Part of a small language model's weights: 9 heads of 64 (3 for keys and values), biases on query, key and value.
Each number is 500 + 50 x the weight over its row's rms, rounded and kept within 0 to 999. Layers, rows and columns count from 0. Numbers have three digits each. The size before them is the row's rms in percent of the matrix's.

# layer 4 MLP down (transposed), 2304x576, rms 0.134, rows 152-217, columns 480-527
105:476471490463587480423405432408499528500551477519500564491503500548483480480488457477446498434441590500445448513464587505504568486475601519468473
101:535582445461476523553550581507421619546514482491538508480542482538496472469539543520541519528493478537433594543431570513491430474488483451490521
103:526566557515510463459615432535465442396485463515597442475543535418519499568425461466523437484466441474464468467483517424537529548487412634473490
103:473544530509506449531572471506426535454478452440500500544460535566449579543468534477595497471462456443515526422526492403501521474491567414549527
109:506477467505600538459480450476525507506396434407544479510502420463524531593514379497476512505485512501476445513499477437511490505496532498465464
091:472529491566555489505494461531378509413553545410547501476562500458484530589478539511523495487439478495529472467455522423498526496497492445531433
091:453504554488457495475521503460480453547495551558547446508479490484544478588422413557376509483545503514523526473398512527529549579561502442470538
108:528504470418480632538454502371487491530486545514471534459535537503523482430521524524458445472543435477485542426421483509487500493472528494537451
093:427385424415463536429405541517534573407617558496462397472474392517529515527540476540438572485515553481536540580651492528544515467472519542502611
107:496560485542563575404451520576521467496473517494479543482424438533420459509494441562364461494452586493474458497510564501438501465543587452363513
092:534606526540520413537485445429552497505521534581534469520478455434476470445501612571431589508530505409465450560478556483528497537573517514451442
104:474548563489539506483519564475607482555506521586488464484526489494484511491492522480518521479506454508492400525488534562531508441584484473542464
098:473571440543545471491479478612436527549443475517524521420466616499532475540547564475472476536547489534484507495546542398480477477562520516524417
095:477535410420548482466560483455419541482419406537534497477484552542518570480520486486466393550548522566502566460543431525491395496497554428514566
104:510538502532493508565488491433443457496594476479579376530476545501517464399460492465538497423519588515622491508408510545541415468536430516466460
097:473525476494494401429492558527574440533447525388584548529467472504424539617469458547482463533600520497523465594529510507513439527447569607446510
101:529591470498457553538494609412500584520431488552551476489510427492463524537611530517510629525445571450468559457563527465496430503469518412564535
109:485555466606438454494461399512524537461439552546504506521550537466484528471509571501472464537561417503505518453546426579515462423436507452464543
089:533520481487464513483511490474459530468518514539545563510581397532529500509514558503498450464459521558439516488519500550576565489417462503575529
108:486484523498464509496554444454498545487544479477492535475436530512515500437507522606509495507503567534513507540445554556444469470436497437602500
100:539412499477539376483512512439562558573521453541503430444439416462427466460544419542611504491581444485484525622485496443524487513581561434457540
109:466483467549578482517501536502526399428529642474499523428545568505539614558580602526535576540491496447469499584599498518480427428512503496541404
095:487436525439489497469435429575529494511429461520475517462550559495549463474456432544511528519615513507397548506535530520522511496521550574575476
101:484452479456466479480453574566488470547478473551531447489469437529494532516574496541470444450503468458476533458512478554527583429561484473409505
085:375526482505475507576453459561570504472587525422438489459542571432517500536475536467375536517501493545489531490484457455568488518442401494513526
099:560445513571578481452485449598548563479561502557496508534488529454471489493535477469454540567570531464562433449475414509591489504605570508540435
093:444532546490571550571509582475562524571567389522454430540527516447557441597545605532459496447483451499454459474597486528437536539451466484486476
105:516563516483590578528602519441576500459553460493502496460492512495507512471545518546512507455535497467419490492421505539547484605538435527565404
091:458531331519490549464497501520612491456411521434498459382457499524549518531509509529496520506500478454470527492488457437461480479511555495417586
100:447479567493503446555507556467438526399497515515443544494516546456458435570518462544520503579521500482529590493455459452508417548448499483468525
094:569498511491498525514501505541463463547564513391423515555420571517505520461487402495497502471452472505475535501510481503535514506542488645473542
096:554561533472520507498399615530434439534423581498433504511538574516568515527466664486547508449576566568535468542474503540557506498452461532382476
094:494480527451474430527532404476611437507503579440625572481562401489497494485464511525486484520534443504560489519473533403642520565510453516463551
087:515589501582571468453553421504515401470432530567457506464456481524482490501494472613523521509456457526432445500484521582539449553427494515525423
093:474513444530487426532537526507497487525476461518344446426524466388493557464477515471475472527468543512553550518546448453501514439470431478523471
117:593485509471435515460400471508537506490497552547462496492466517377455421462508458428565487486569428490420554500473543523517513497491522565497503
100:532522436497483422568465479509501421520544452504457492406468426512585486484463546575468497514446575505496520568480560457588513477562546500467454
096:435455484558499447489500509538444517510495553490486525506560535503591514556484520465485493528523519564549488408459479517511548522448459479564445
090:623508537512447534463547493575467499443421573466485507575455467581566450479593584422434523435529549410553585496536503496439526489442484480575513
111:463496421488459550527508522495468553525414551509511492492409498457548538559471494510543489533487485522558455472468593498392593409543405475527476
089:556442480480521534568533507463598429529528498417543461470422595467564456506499585513526507509429446470424549495590522456576423605499536434450529
088:422590494376511423499473489542446518474508516463469519506489509454449560453427387494504566563490499562453490527496553388530404534578443555518552
084:514510586500556521496503539517545410480510621595581465428467481510453522551524490573452492545571395548441498455499499471467441398474518387603582
104:540428474524506499491542571471511440448453466513474486484542576510556449586495484421485574516599609460564498559584419544601526515470562446449479
096:540492457429453471569484491472481504498592469564587478533444426559541494575396591495502637476470478607485526464448471483452440529497478490468470
109:525482516466445596503539487431504528552353566542621526491513425504505487550452533503484513536449492443491482491530500492439531487514544533460512
100:424486640497493526488527559498600496531537477452451529579547478548505544445543540504430505416471432484506583482472533506469525495578458466511488
091:477423501533598502507510454459567494591457546457469464550495514470477492452554601409468499494449482482515586543529547538592540485462417436585566
105:524481591575548437508484589551516477547517477569449531515519540520530518502522613487440472585468496478527543408512459613481527413483469408417521
106:504435513469515542617570471448495403375550502453514515522503439540544474495398517491516485504474497454557509559442556364425494494554467468587519
104:502544413534427487543482457558535441453504505502487449432492480474489470532513473585516504433499550495508502525631587488443529502490495518429572
115:511582386480545479443446428443542488517458466528501544502476540501562478451480481519569488523463525527392459401514530542529585523531431445537486
106:505585463519524498452541529528377504535540454458442478498405496516516493533529438436587555439384454523459537419561523602484566450478432528470479
087:492445458622468543487417541455576525568450492529481532425521455468519496452549386521537526489509486496492537517511590514470455530562543549446478
092:481491570466582491466497497426507496537596503539407407512580386479549541472476471570435472581425550510592517495443532577541436501505486493425490
104:413478509535456515452541542598536505574403473495461434432560582457535490515528504524564515556485387580505498508554473549506537448416528510478530
095:479478500406502476505477465501421506518539479565467567509439477465539522512513404384519506508526463512549494478532491444384475474457541468563512
100:503497522450504488554599568464456487549462402544607450477591481493526484401535584607406503548500493456534372514580576510518454572435493497453370
099:503508542542470436508431473447467455491556445574414522521579480440522589500475517521574531435425550489501474510513460507436478480546456490524475
103:448427553418476508444619557500515499486529540471541511553525431586572538507427633571496448488525463501535479521507482498518490481536511564466474
109:488532464572511534442503639462416509550486535416548498450528527389502500426477514626481469484477442469557473468532622550451423440543505619496522
099:555553490454524459593523464532562549494425438463484483587529441465464521484456556399502448530506529470545472464558422517502506516539468522487357
106:542449550504573513485453500550439559423517499541509441472495591580450467549483490426498602638593543463473456431537399521464480511485571460515460
097:440515492551438505527493552492513412428430502434471522426477468504418449510479505524581556450470558513615453485503413497527509564463528579527430
098:531556465394472468514502507489400420571514482526481492568458461470580477508443504563525474597462535519543436524521461438515601497527513438572472
097:539408440431422489493482460467510549533535460488457516529527469518539488505450441462605538467501471478396434604546549395486476471609483505550459
# layer 4 MLP up, 2304x576, rms 0.137, rows 153-218, columns 480-527
099:617507500562524570581492531414454467552447437486573481490474643455444555522479450522525489498452569530532499453527496454439541479454466554532447
104:541521460485460462506514484549486458453540489411480493434478459526461400556457507445425383485502484470560605434551565486530553492441410494473476
103:504510445491516498454580510499456505571546439452568542493448450469493420548495503555478578497456513520545422457507589485457525507565461390520537
108:542497538479557568505523561481484409517546508471559524466529562510584479528477500487511438395441521499542404573425495429406479443409465436560456
082:415513535470529419521484464557597487571431514495463483547544540559556451418502503578489485606431546551509614528522507545477514513517508479500556
086:578495527534424494475501391493537512502501534506522490448524537496503425386519444460554465542551552564505560512530638553438459522509394514530461
101:582547453476495468503500545582461461543506437440480585525509479582539489510590470559521506510457478491481482577483523434471399541550543576453538
099:352578437435446408470446530491509460536479490424593545466546472496505478442542441600612448549556492459517435527492531537520448514520482550480462
104:389454538539542449424514517503586370474433468506540461567476490460511456475466476522430526537514500499525456451482527495564506564522541451476556
094:382543462483449555471588484503474503545462472553446470454519488637383554548506554476470555505454419631459450554585494474465567569506581459515572
106:441574545579507475543522557515498556618466473559510494507482509520437491514460493523516437541478436507479518462454597478474498434572546480526473
096:531499484566427523489512540456495465436478473516478522579481519402577494358450494438480540534478473476450451557443555497502537493424443532468587
098:482417476458494429575466510540577444491538550429496565512515474569466575441592490461437413494543467455475497421391453594506428417433474589484451
103:508474484411542495506510498474458368474514507492470528502567459499477513575499444482400538541540494599567504551467538504406495560507529551476468
099:535526498530443466533553390513388557507576472506401492480455494486544452516507537471533509481399430450485469508453486546577503520524492476559482
102:440471492465569453465557492534541476519598509491483500574553505474441510507444471539464367507453450455450459506456523438426488533500495507450453
104:429537458541491534498548457542486517591593502451480509566452501541511511490467451581458513527473456486492449577502535566514631566495474550395589
084:455512559474448579517515417597492395521523491559580477472576521443483504462542544468559448484498406567441577589432554499516480473485489414452490
107:535481507559495505552586523533579482503529519521518531456528429550464574468539402576581506477421425457460537393508480485451527493514479440424542
104:449573483553580541528522548431523512533524483525479461571556523524516603412415522432511559452462540497515471514550483515517539495479472407485476
111:442539611539457404568513545508445502433516506474517433452508546555530427499488461525511488528491508562533412547530497502441414489597515519444490
098:477520467606570484497489551516470410532499516539454482541472540461515517516587571529432511481533542457474404430468538513519519534463480459471490
103:619510484530566430554452440532505538578609476468539534454484385518472476490485462481494569520479511496502509448393540443526444601471473456465513
082:549482486517503551445510486477448456448474511457509521460457464513525482451583499493561411482479540509555522510545572522476535432546462518474451
098:517375580484497407463425501496425537565551435467512492417492504543648471481544505511553483481482530485582554556521523417441554573526431460525483
075:461392454417423415561499459508465493516418557512555555497515497540498482398439534406483398569509611500535515541485514472627469527545437506582419
098:530633517493670509521499538590536461499513527455447503531480435532496481526506568457502540598488578470495498547481500406499504527528473499521506
096:400404472459571500533464384386390452455489498503507442543538490508510488499567484514468449545470506585457538476469508479505470490506475493586488
103:466504514548427385412492521482478495529476436511515577523521518562479541408531497456465561430470591557430445492573488486492479501436574493490544
099:530549481482561480513486534471545395500546530501527563519488477479478490520381471500438430548531439464562462600514466561469570532518363483472502
096:484466484538457445427536450447490470399487480546448469528491481415449405522507459413438490519530455472506504526517535444508496527455451469479476
105:534534564526458553480489550432424500563501503533436462518395569433475491497511482510487549528412550535489467479572581615466539538472571501557583
080:522427553405402420582494484402466534447565520470534441514592542459533470407534448458442442547523501479615490524532563445445536510447503563465599
093:421542472369539486447491502524519519509503516360562521456470555421438486521581503546451554439502487514524523468526537511580447481455585465432505
117:502461504406516428452505550507474474494481499496515501533513481554525471539490447507583566541432459414551505502541470451515509546500567458460456
102:442519585441539525463433569489571474465514472461436580548532478587522473459424484475458487472585419571466511511487562497401491516445574435487519
091:533497461515460502529463545547540512499466472456497538544504456576446530487467451468479426466409450547440498526532502504499444503598591535435507
088:523510480494500519471513499521438467511546457481543433456523553339491557498449496488565552532507459506610388450482458551537498513507453566478501
113:476513428465511544504537548571459568484558513523464480548521579592483426572563439504540474568478412550480472589387486605470502405421477543500514
090:487445470601539520400474508514487556617463416459524490527455511536583519443454511481498535444508474558515512503445584509532608503462450468529559
079:588418510538519526486533528413520541457499553507494447528575456453513448452543523490411472449511417531562515456531525562429537478410547446518500
093:488446518512492464501509447482481544446509442474563511520445459473503536456419461474601496490493622550521481509519548429534514544538457606464461
100:570539452385496370514506545540516477528526541504502504524459463557471449465545436472520453524511577492557445493507606361550496396523467484467510
096:382448502476515554430582493543547463513522533486479479541417476509517527368493534546536451508558466438564481533517477492558521545486526489512429
111:487549583529549493539494537472526502601576441515448512518452452495480405437469468581468499472438604463491454432467513470598464465529445548565531
101:418577500483519544479539520500401528511531444448467523490500490476475437511578433546465498547486395501429465509474465484474512414454513422549462
100:440532577495495395588557532521428466540529476454547516461496533469456580500497411459547518500545610538591554425479607569462434491485572469484520
109:426471466486483531487465447580491478451506398546495519540523565475499465547510539480520508538503509482532528490489495626508431530517581527552515
112:501488538492580490585497468436490532487458558474585522470457490562362496533435479471545421503461485438524522462541429463536483589508439484390535
100:601541521622459480374478506530455430492627548547513416566550475469486457496505432432580460489481508539541498490561442551423537377426482568475488
109:518490459513502471427471543632516456503507467506557490544527529481500535480568450589495385523440515551508466616543575426534512508521536567570543
104:444456525469469530421518482530474483453532544551540488571620484466447392533538438511446367454463511535376518572455515533524405430509545512555486
083:488517556462515504560533497462499485584528492437484486454484510537520494559499478506454417543481467534540485522488448487517569488528488466525531
091:482472547475401492514534550472533511449514471558505523633523568535419551420583471464438483457515501513478451473442389425433616484583393526496597
107:446461390516505498450534413481542447582517473538566592442478480480492444428520471512514383529401550528499519486501565455545377537406442510448514
096:536593520504582556505500448526468529443451427454612583429543387445544416449491536552547505433505376486445504383503460476539516480572484571456485
099:458446509489551426545462489528469487509540548518467466491526422470479547522453479554574431488497424461431520436472530475476515431457563476528515
100:507612521396532502510544552560513436478481490540535536467390423450552503422376459567535542484454528459452400411436487486514435512484491595488557
104:547579484500427488540544470461553612548444524467494591495561500548452528462446548409566528517532476570458592542507454492468445522500559481418481
107:408568496460513558536485558485547388535483503545547520449480438463450521537530491548394439528437500520448500509458558541464511536448444489446509
098:539533598500546505518494515420469472576446509433540496419538565474476413504492461523576533488428563530484410498490548542548455546519521507470500
094:559521540466472514621506510482497521556508577489465510451618523445479545465499513444599534482482521470456493546441496474540493556531525460502507
098:464535523564418466513559466534506593545508466568489563438429614482487546508541438527455557494483564511398493467494543543476565535515558455462549
093:508578468474523462474467470624516523497550467428442558568456469465474468472528429476502514491446540459464490488550518505473469427553508427454607
100:543530468570572523503508465559520520505436507565494469496461585476449494486571471501531508473468440586556470442432592574519515511513457492463463
107:526586527435556444502579606532496466542479473520457497424461490439525480460522419485519549491541441478582513557502500552538562475466519485425536